Weights of a small GPT-style language model, trained from scratch on English Wikipedia.
Size: width 448, 7 heads of 64, vocabulary 14791.
Architecture: rotary positions, biases, untied embeddings, normalized queries and keys.
Each number is 128 + 32 x the weight over its row's rms, rounded and kept within 0 to 255. Layers, rows and columns count from 0. The size above them is the row's rms in percent of the matrix's.

# layer 5 MLP up, 1792x448, rms 0.0625, rows 667-681, columns 0-111
size [100 105  98  94 100  97  97  98 100 108 105  99 109 100 104]
[[210 162 116  89 108 126  95 133 138  96 153 130  99 148 148 131 163  94  41 135 102 159 151 112 144 120  84 149   1 112 139 127  76  72 112 119 143 130 107  99 140 140  94 119 164 163 103  94  91 101  96 139  78  84 164 118 135 173 102 155 131 116  84 107 124 106 158 141 150 186 129 151 145 160 120  80 158  87 126 149 168 149 101 133 119 128 127  96 140 161 161 181  94 163 124 111 116 147  83  99 146 125 105 205 139 131  84 135  99 110 144 115]
 [ 91  77 133 128 153  77 163 172 137 107 120 208 174 105 141  97 145 108 166 146 111 169  88  77 131  89 146 119  84  72 167 124 164 133  75 117 109 132 141 104 121  74 126  99 105 137 162 124 128 109 149 183 134 103  71 139 152 191 186 129 125 101  59 151 146 128 163 106 136  90 126 121 155 106 144 154 154 192 118 103 151 162 140 150 138 142 149 127 143 131 109 122 172 119  48  91 173 114 130 107  73 161 139 153 131  93 132 149 142 154 105 123]
 [116 136 152 133 131 159 115 112 145 222 129 147 135 151 174 141  93 158 163 161 103 133 127 138  87 125 126 117 127  90  97 152 139 131 157 155 152 151  79 106 143  89 114  86 132 115 141 126 107 116 100 114 138  78  51 122 186 147 156 103 135 102 149 145 212 131 111 106 112 155 121 119  63 166 102  97 127 102 119 139  97 157 127 118  63 137 129  83 156 115 132 148 141 125 147 152 170 141 136 155 130 137 163 160 168 116 155 101 204 170 131 135]
 [111 113 120  91 152 168 133 161 127 111 135 214 160 168 158  93  78  92 207 142 137 110  46 117 152  85 103 150 112 100 105 133 150 137 135 135 210 155 103  76 132 122 101 161 137 143 134 146 136 130 123 127 170  78  91 200 180 115 167 125 138 153 139 114 161 146 209 122 100 141  46  96  47 162  92 149 141 102  93 150 117 139  89 150 107 131  92 176 158 222 109 149 146 103 121 141 128 148 121 102  76 158  91 221 187 123 103  98  82 134  51  54]
 [128 100 140  95 140 125 128 118  94 101 160 126 154 156 155 180  93 146 129 144 174 120 121  89 115  78 154 127 169 124 109 139 137  81 148 122 130 158 126 160 221  97 135 111 142 156 194 161 130  89 154 160 129 143  66 135 156 107 118 110 121 115 140  77 138  93  78 106 168 135  35 155 166 153 147 126 168  98  92  89 132 191 108 111 140 118 103  89 151 138 128  81 176 163 146 149 151 136 132  77 122 141 143 178 156 145 145  81  72 131  95 153]
 [155  88  99 110 151  90 152 124  70 128 154 185 153  78 140  65  94 136  93 135 143  98 137 170 145 174 124 162  40 119 117 154 129 126 209 110  68 126 127 176 158  94  95 102 137 127 173 147 182 107  75 163 180 140 194 131 119 115  90 127 168 146 130  97 145 169 163 118 181  87 124  83  97 102 163 131 143 157 104 128 161 146 127 110 106 145 112 204 155 137 105 122 131 147 132  72 142 147 105 142 134 144 148 166 174 146 190  71 135 166 153  94]
 [107 111 101 164  80 111 145 116 160 149 116 146 156 118 157 130 193 181 125 112 151 112 130 130  95 173 104 106 123 147 205 171 134 156 131 150 131 106 113 130  96 119 104 114 135 118 123 108 145 137 130 164  80  72 143  98 147 130  81 174 178 195  87 143 152  82 153 159 133 112  76 113 149  98 117 171 195 125 104 149 135 175 161 105 133 106 118 109 157 129 128 172 204 176 113 183 134 145 108  67  86 195 142 169 153 135 141 175  75 165 121 126]
 [125 130 134 112  89 136 135 159 113 137 137 158 157 126 114 130  94 112 155 166 128 130 134 103 103 121  69 122  35 128 129 163 170 195 127 152 192 151  86 115 161  94 163 100 115 128 160  29 128  37  55 105 140  20  58 188 165  94 117 102 125  86  92 137 169  89 137  59  96 107 156 194  87 154 144 192 107 125 161 158 152 134 128 128  66 162 108 109 140 158 145 140 132 135 136 103 149 126 105 137 133 162 129 119 189 132 128 135 129 155 141 102]
 [109 100 161 115  77 155 117 114 144 109 114 150 165 134 113 109 117 131 125 132 133 159 108 112 102 125 123 124  72 199 119 159 115 125 152 164 164  72 108 138 129  91  87 107  54 100 133 165 164 121 125 115 124 114 137  93 142 129 139 118 169 149 170 101 123 110 169 161 124 176 140 104 220  78  77  87  96 129 166 166 163 137 141 120 114 133 110  97 138 147 136 156 111 215 112 168 155 139 119  93  92 152 106  74 182 136 159 134 122 173  81 158]
 [ 96  69  87 138  49 132 124 185 129 159 112  99 126 129 161 143 129 116 149 148 114 152 173 114 110 134  99 158  98  72 167 148 122 126 109 115 192  84 134 136 167 110 123 129 110 117 215 140  89 120 112 151 148 101 102 129 113 141 118 207 130 146 111  97  64 125 172  77 176 125 169  88 121 161 183 167 129  70 153 141 139 122 141 156 136 195 143 134 173 180  76  90 136 138 101 122 120 149 150 107 108 107 186 160 108 141 142 199 152 139 133 172]
 [192  77 144 145  93 112 154 147 128  62 117 126 147 122 136 108  61 133 127 164 131 158  84 133  62 108 132 182  45 158 120 124 154 114 152 146 154  99 189 119  87 175 134 103 119 171 205 115 146 141 102 131 147 138 128 105 180 116 136 164 154 113 156  97 128 131 140 113 126 132  74 170 183 149 144  82 152  94 106  97  87 107 115 148 100 160 112 116 181 158  97 142 128 125 159 183 124 123 161  94 113 164 114  71 165 146 127  99  93  70 118 105]
 [178  82 113 120 189 106 169 158 118 122 119 196 126 108 120 145  76  96  80  99  80 196 121 138 128 140 159 134 129 176 138 152 142 113 124 161 127 131  68  85  80 151 200 119 141 113 138 118 118 113 124 132 113 116 202 117 144  94  85 123 108 132 188 111 172 126 113 125 108 126 165 135 197 123  87 140 101 118 126 123 122 153 141 132  62  91  81  28  77  90 146 156  90 168 137 108  97 147 152  92 122 127  95 135 144  70 102 154  86 184 121 106]
 [172  83 101  76 115 115 149 123 112 108 142 151 133  99 138  94  85 118  94 134 160 151 165 167 135  99 108 173  96 105 123  90 183 133 167 176 102  82  92  95 131 152 124 147  99 173 133 151 138 150 211 134 149 149 180 142 155  79  89 169  97 118 145 142 155 155 150 104 158 167 141 145  81 127  84 122 149  69 129 128 111 154 128 144 142 152 157 157  97 121  75 104 140 121 142  53 119  75 147  69 185 129 142 153 133 104 147 144  97 135 123 131]
 [165 117 142 122 126 143 150 110 146 117 102  92 148 136 190 100 157  99 168 123 124 140 113 124 133 136  95 157 106  54 121  88  90 125 115 130 224  95 116  96 137 150 110  81 143 144 123 111 152 147 138  86  83 145  55 120 126 134  85 146 159  68 139  87 164 140 114 122 115 106 153 119 132 143 110  99 170 106 162 116 144 118  60  98 105 142 148 143 153 142  61 111 107 111 126 175 116 119 124  48 112 131 132 157 128 179 105 150 129 125 108 140]
 [153 163 117 121 113 185 146 119 138 104 108 131  90 169 181 122 109 176 102 131 166 133  64  79 121 116  81 130  60  75 132 174  86  87 138 155 153 119 114 123 124 127 151 128 174 142 162 102  65 131  22 154  60 115 161 127 154 161 153 108 154 150 104 106 163 109 159 102 148 139  98  91 121 148 151 109 137 125 123 119 142 105 190 129 145  90 151 132 189 148 142 158 110 133 130 170 117 146 151 113  73 139 174 177 112 115 126 137 149 103 111 156]]
# layer 5 MLP down (transposed), 1792x448, rms 0.0985, rows 667-680, columns 0-111
size [ 96 108  92  94 102 100  96  97  99 109 106  96 117 101]
[[ 78  69  12 183 119 140 182 141  69 111 112 152 120 149 114 128  93 152 112  85 171 104 109 195  96  53  70 133 164 139 118 189 164 137  82  98 156 119 187 157 104 156  74 132 110 128 180 162 111  89 162  91 153 129 136 185 196 106 109 135 155 134 181  66 103 127 124 136  72 104 157 108 108 158 125  76 101 161 155 110  98 165 134 126 173 152 144 110 192 159 104  99 108 148 134 177 196 143 136  94 154 149 182 138 140 142 186  75 148 108 107 137]
 [105 132 124  41  86 174 120 129 127 134 119 138  69 152 122 137 134 173 177 124 161  58 146  82 152 112 125 136  93 114 167 167 144 152 109 140 169 178  94  68 156  94  74 130 158 147 108 111 181 121 139 122 175 185 150 108 164  98 129 139 138 139 118 115  97  89  75  98 174 127 116 133  95 148 171  92 133 118 158 134 140 118 104 156 230 105 100 112 173 135 148  91  79  91 149 157 119 160 111 156 104 104 100 139 158 136 116 145 112 153 112 141]
 [121  87  82 116 168 154 125 142 111 116 137  97 120 138 110  82 148 114 191  98 144  93 109 124 113 103 100 108 166 186  88  74 174  95 165 139 108 170  69 125  70 154 109 131 136  78 151 154 113 156 150 143 156 128 197 106 105 116 134 133 126  92 167  89  60 109 104 129 109 126 168  99 162 100 107  97 102 150 102 121 141 129 119 129 118 111 148 142 120 125 124 111 155 140 127 170 110  47 155 133 149  98 179 108 175 156  99 118 125 141 160  70]
 [174  84 114 136  87 123 186 162 136  77 107 101 125 109 128  91 175 106  92 117 130 134 163 142  82 134 213 145 118 131 103 101 159 121  69  95  47 200 168 207 138 166 125 132  75 109  96 143 162 192  91 129 110 162 165  64 121 127 119 173 145 171  95 147 168 115  93 112 106 136 160  74 189 160 174 138 149 239 215 146  93 117 153  92 151 148 129 109 111  59 100  98 143 130  93  76 109 154 122  84 160 121 155  62  88 116 127 117 165 119 151 134]
 [133 114 125 114 149  74 189 169 103 197 127 117 108  88 114 145 186 138 114  76 124 177 116 157 151 165  88 110  48 152 183 154 158 199 106 165 117 102 129 137 141 153  95  77 123 100  71 102 211 172 117 135 155 143 164  70  85  80 160  87  90 133 109 131  90 129 110 175 143 173 143 130 138  94 124 122 120  58 149 142 157 153 197 162 174 174 146 138 190 121 119  68 127 108 128 110 133 144 105 109  84  78 183 164 108 103 111 137 134 102  66 146]
 [123 112 140 147 111  87 131 115 133 109  99 114 129  56  67 171 180  92 150 110 125 138 234 126  65 156 105  75 115  53 134 136 124 181 117 182 132 105 106 121  99 146 143  99  92 158  91 182  86 101 168 177  89 163 160  63 143  88 157 106 106  89 139 128 162  95 100 134  81 145 152  80 143 133 129 121 168 153 109 118 111  90  97  43 152 165 137 141 151 184  55 112 140 183 150 104 142 209 132 100 132  75 121 158 155 153 177 160 151 156 154 116]
 [174 124 126  83 205 153 140 132 151 124 146  90  93 145 123 151  58  60 127 185  54 193 114 155 137  49 137 148 114 153 102  57 149 138  91 120 129 146 110 138 150 148 135 135 164  94 151 105 163 144 118  94 155 136 141 169 109 119 140  72  76  30 134 102  60 135 104  63 108 122 136 164 102 217 180 107  78 169 166 138 153 120 126 114 159 117 158 160 125 140 137 101  54  89 150  65  85 140 108 127 137 124 142 126 114 115 127 120 149 148 160 127]
 [ 90  97 117 117 178 148 125 194 134 197 115 152 138 160 146  83 138 113 125 121 213 180 151 115 162  75 154  80 134 100  79 129 106  57  82 102  92 166 149 140 123 121 114 140 129  99  67 122 153 122 154 106 164 155 146 120 144  97 126 167 212  78 139  95 129 143  77  77 128 149 102 153 113 101 134  94 141 149 112  79 131 139 140 107 167 130 133 138 112 128 151 128  62 149  93 148  57  66 133 144  99 153 123 155  86 154  84  83 125 122 118 109]
 [194 169  80 116 153 127 128 141 100 110 116 146  70 114 193 170 123 139 123 143 131 109 137 170 153 134 123 170 166  50 193 110 122 158 148 142 132 121 172 112 116 106 168 126 143 131 107 112 114 113 109 104 111 161  92 117 108 120 134 146 115 142 110 168 116 178 157  71 116  99 166 119  72 174 166 133 138 127 107 135 117 153 122 136 124  98 142 141  93 107 133 112 111  44 143  71  96  86 126 151 212 129 115 185  94 148 139  91 130 111 162  93]
 [138 123 147  71 127 183 155 140 164 103 109 124 107 111 194 146 121 136  94 137 135 155 134 202 108 146 103  80 136 154 162 175 154 136 148 146  86 123 124 175 100 113 136 114 124 122 154 137 149 191 173 169 126 144 153 117  51  91 105 139 102 150 190  58 113 158 164 159 148  90  93  90 124  85 129 104 102 142 120 159 129 100 141 110  80 116 143 116 112 122 165 228 142 103 134 105 141  95 134 173 131 110 169  84 141  48 194 144 159  92 114 155]
 [197 115 151 111 184 176 114 179  84 127 170  79  55 138 118 158 176 165 176 106 110 156 150 156 101 103 125 120 152 146 175  98 142 177 105  58 187 140 161 169 145 146  87 139 104 126 141 142  88 112  93 166 184 140 118 116 132 148 165 161 119 126 124 132 112 105 149  95  86 108 158 110 138 166 174 145 100 110 111 123 145 124 129  95 142 163 116 104 134 147 119 124 236  65 149 127 118  89  76 137 192 142 134 146 118 186 111 120 127 139 144 104]
 [109 141  78  75 106 174 166 128 148 132 121  40 154 153 155 134 110 175 199 109 162 108  57 130 129  91  81 109 144 181  21 132 146 148 112  93 136 145 179 180 164 111 115 122 129 127 139  78 119 127 111 140 122  83  70 164  88 108 205 169 175  73 110 108 115 118 188 106 132 162  97 116  53  95 114 118 178 110 121 141 117 128 124 135 151 166 183 158 158 170 108 173  91 136 108 162 167 133 117 186 137 114 135 125 116 160 171  87 144  94 110 137]
 [112 164 175 137 141 150 214  95 114 191  89 193  79  86 126 176 128 134 140  98  50 165 105 181 135 143  86 131  78 134 106 177 140  54 150 150 138 109 168  94 113  93 171 157 126 109 170  38 130 132  93 116 157 130  88 112 148  70  82 150  87 207 155 108 111 115 134 142 105 122 116 108  99 112 174 162 126  89 133 163 116 143 161 121 107 115 144 130  75 122 160 170  89 137 169 140 133 187 101 123 110 158 118 158  97 111 171 135 114 165 193 121]
 [117 100 107 194 169 103 140 202 145 203 165  91 101  89  68 153 178 134  80 117 207  48 158  76 133 104 173  92 119 148 142  87 140 121 158 170 106 145 130 100  64 163 134 154 149 137 127  55  87 147 161  83 147 144 185 167 122 176 145  96 118 154 142 130  97  51  87 138 132  85 124 124 128 160 119 133 105 188 100 156 127 159 113 127  88 148 192 138 133 146 122 151 137 126 166 134 125 143 118 112  90 148 143 125  94 147 119 128 149 143 115 173]]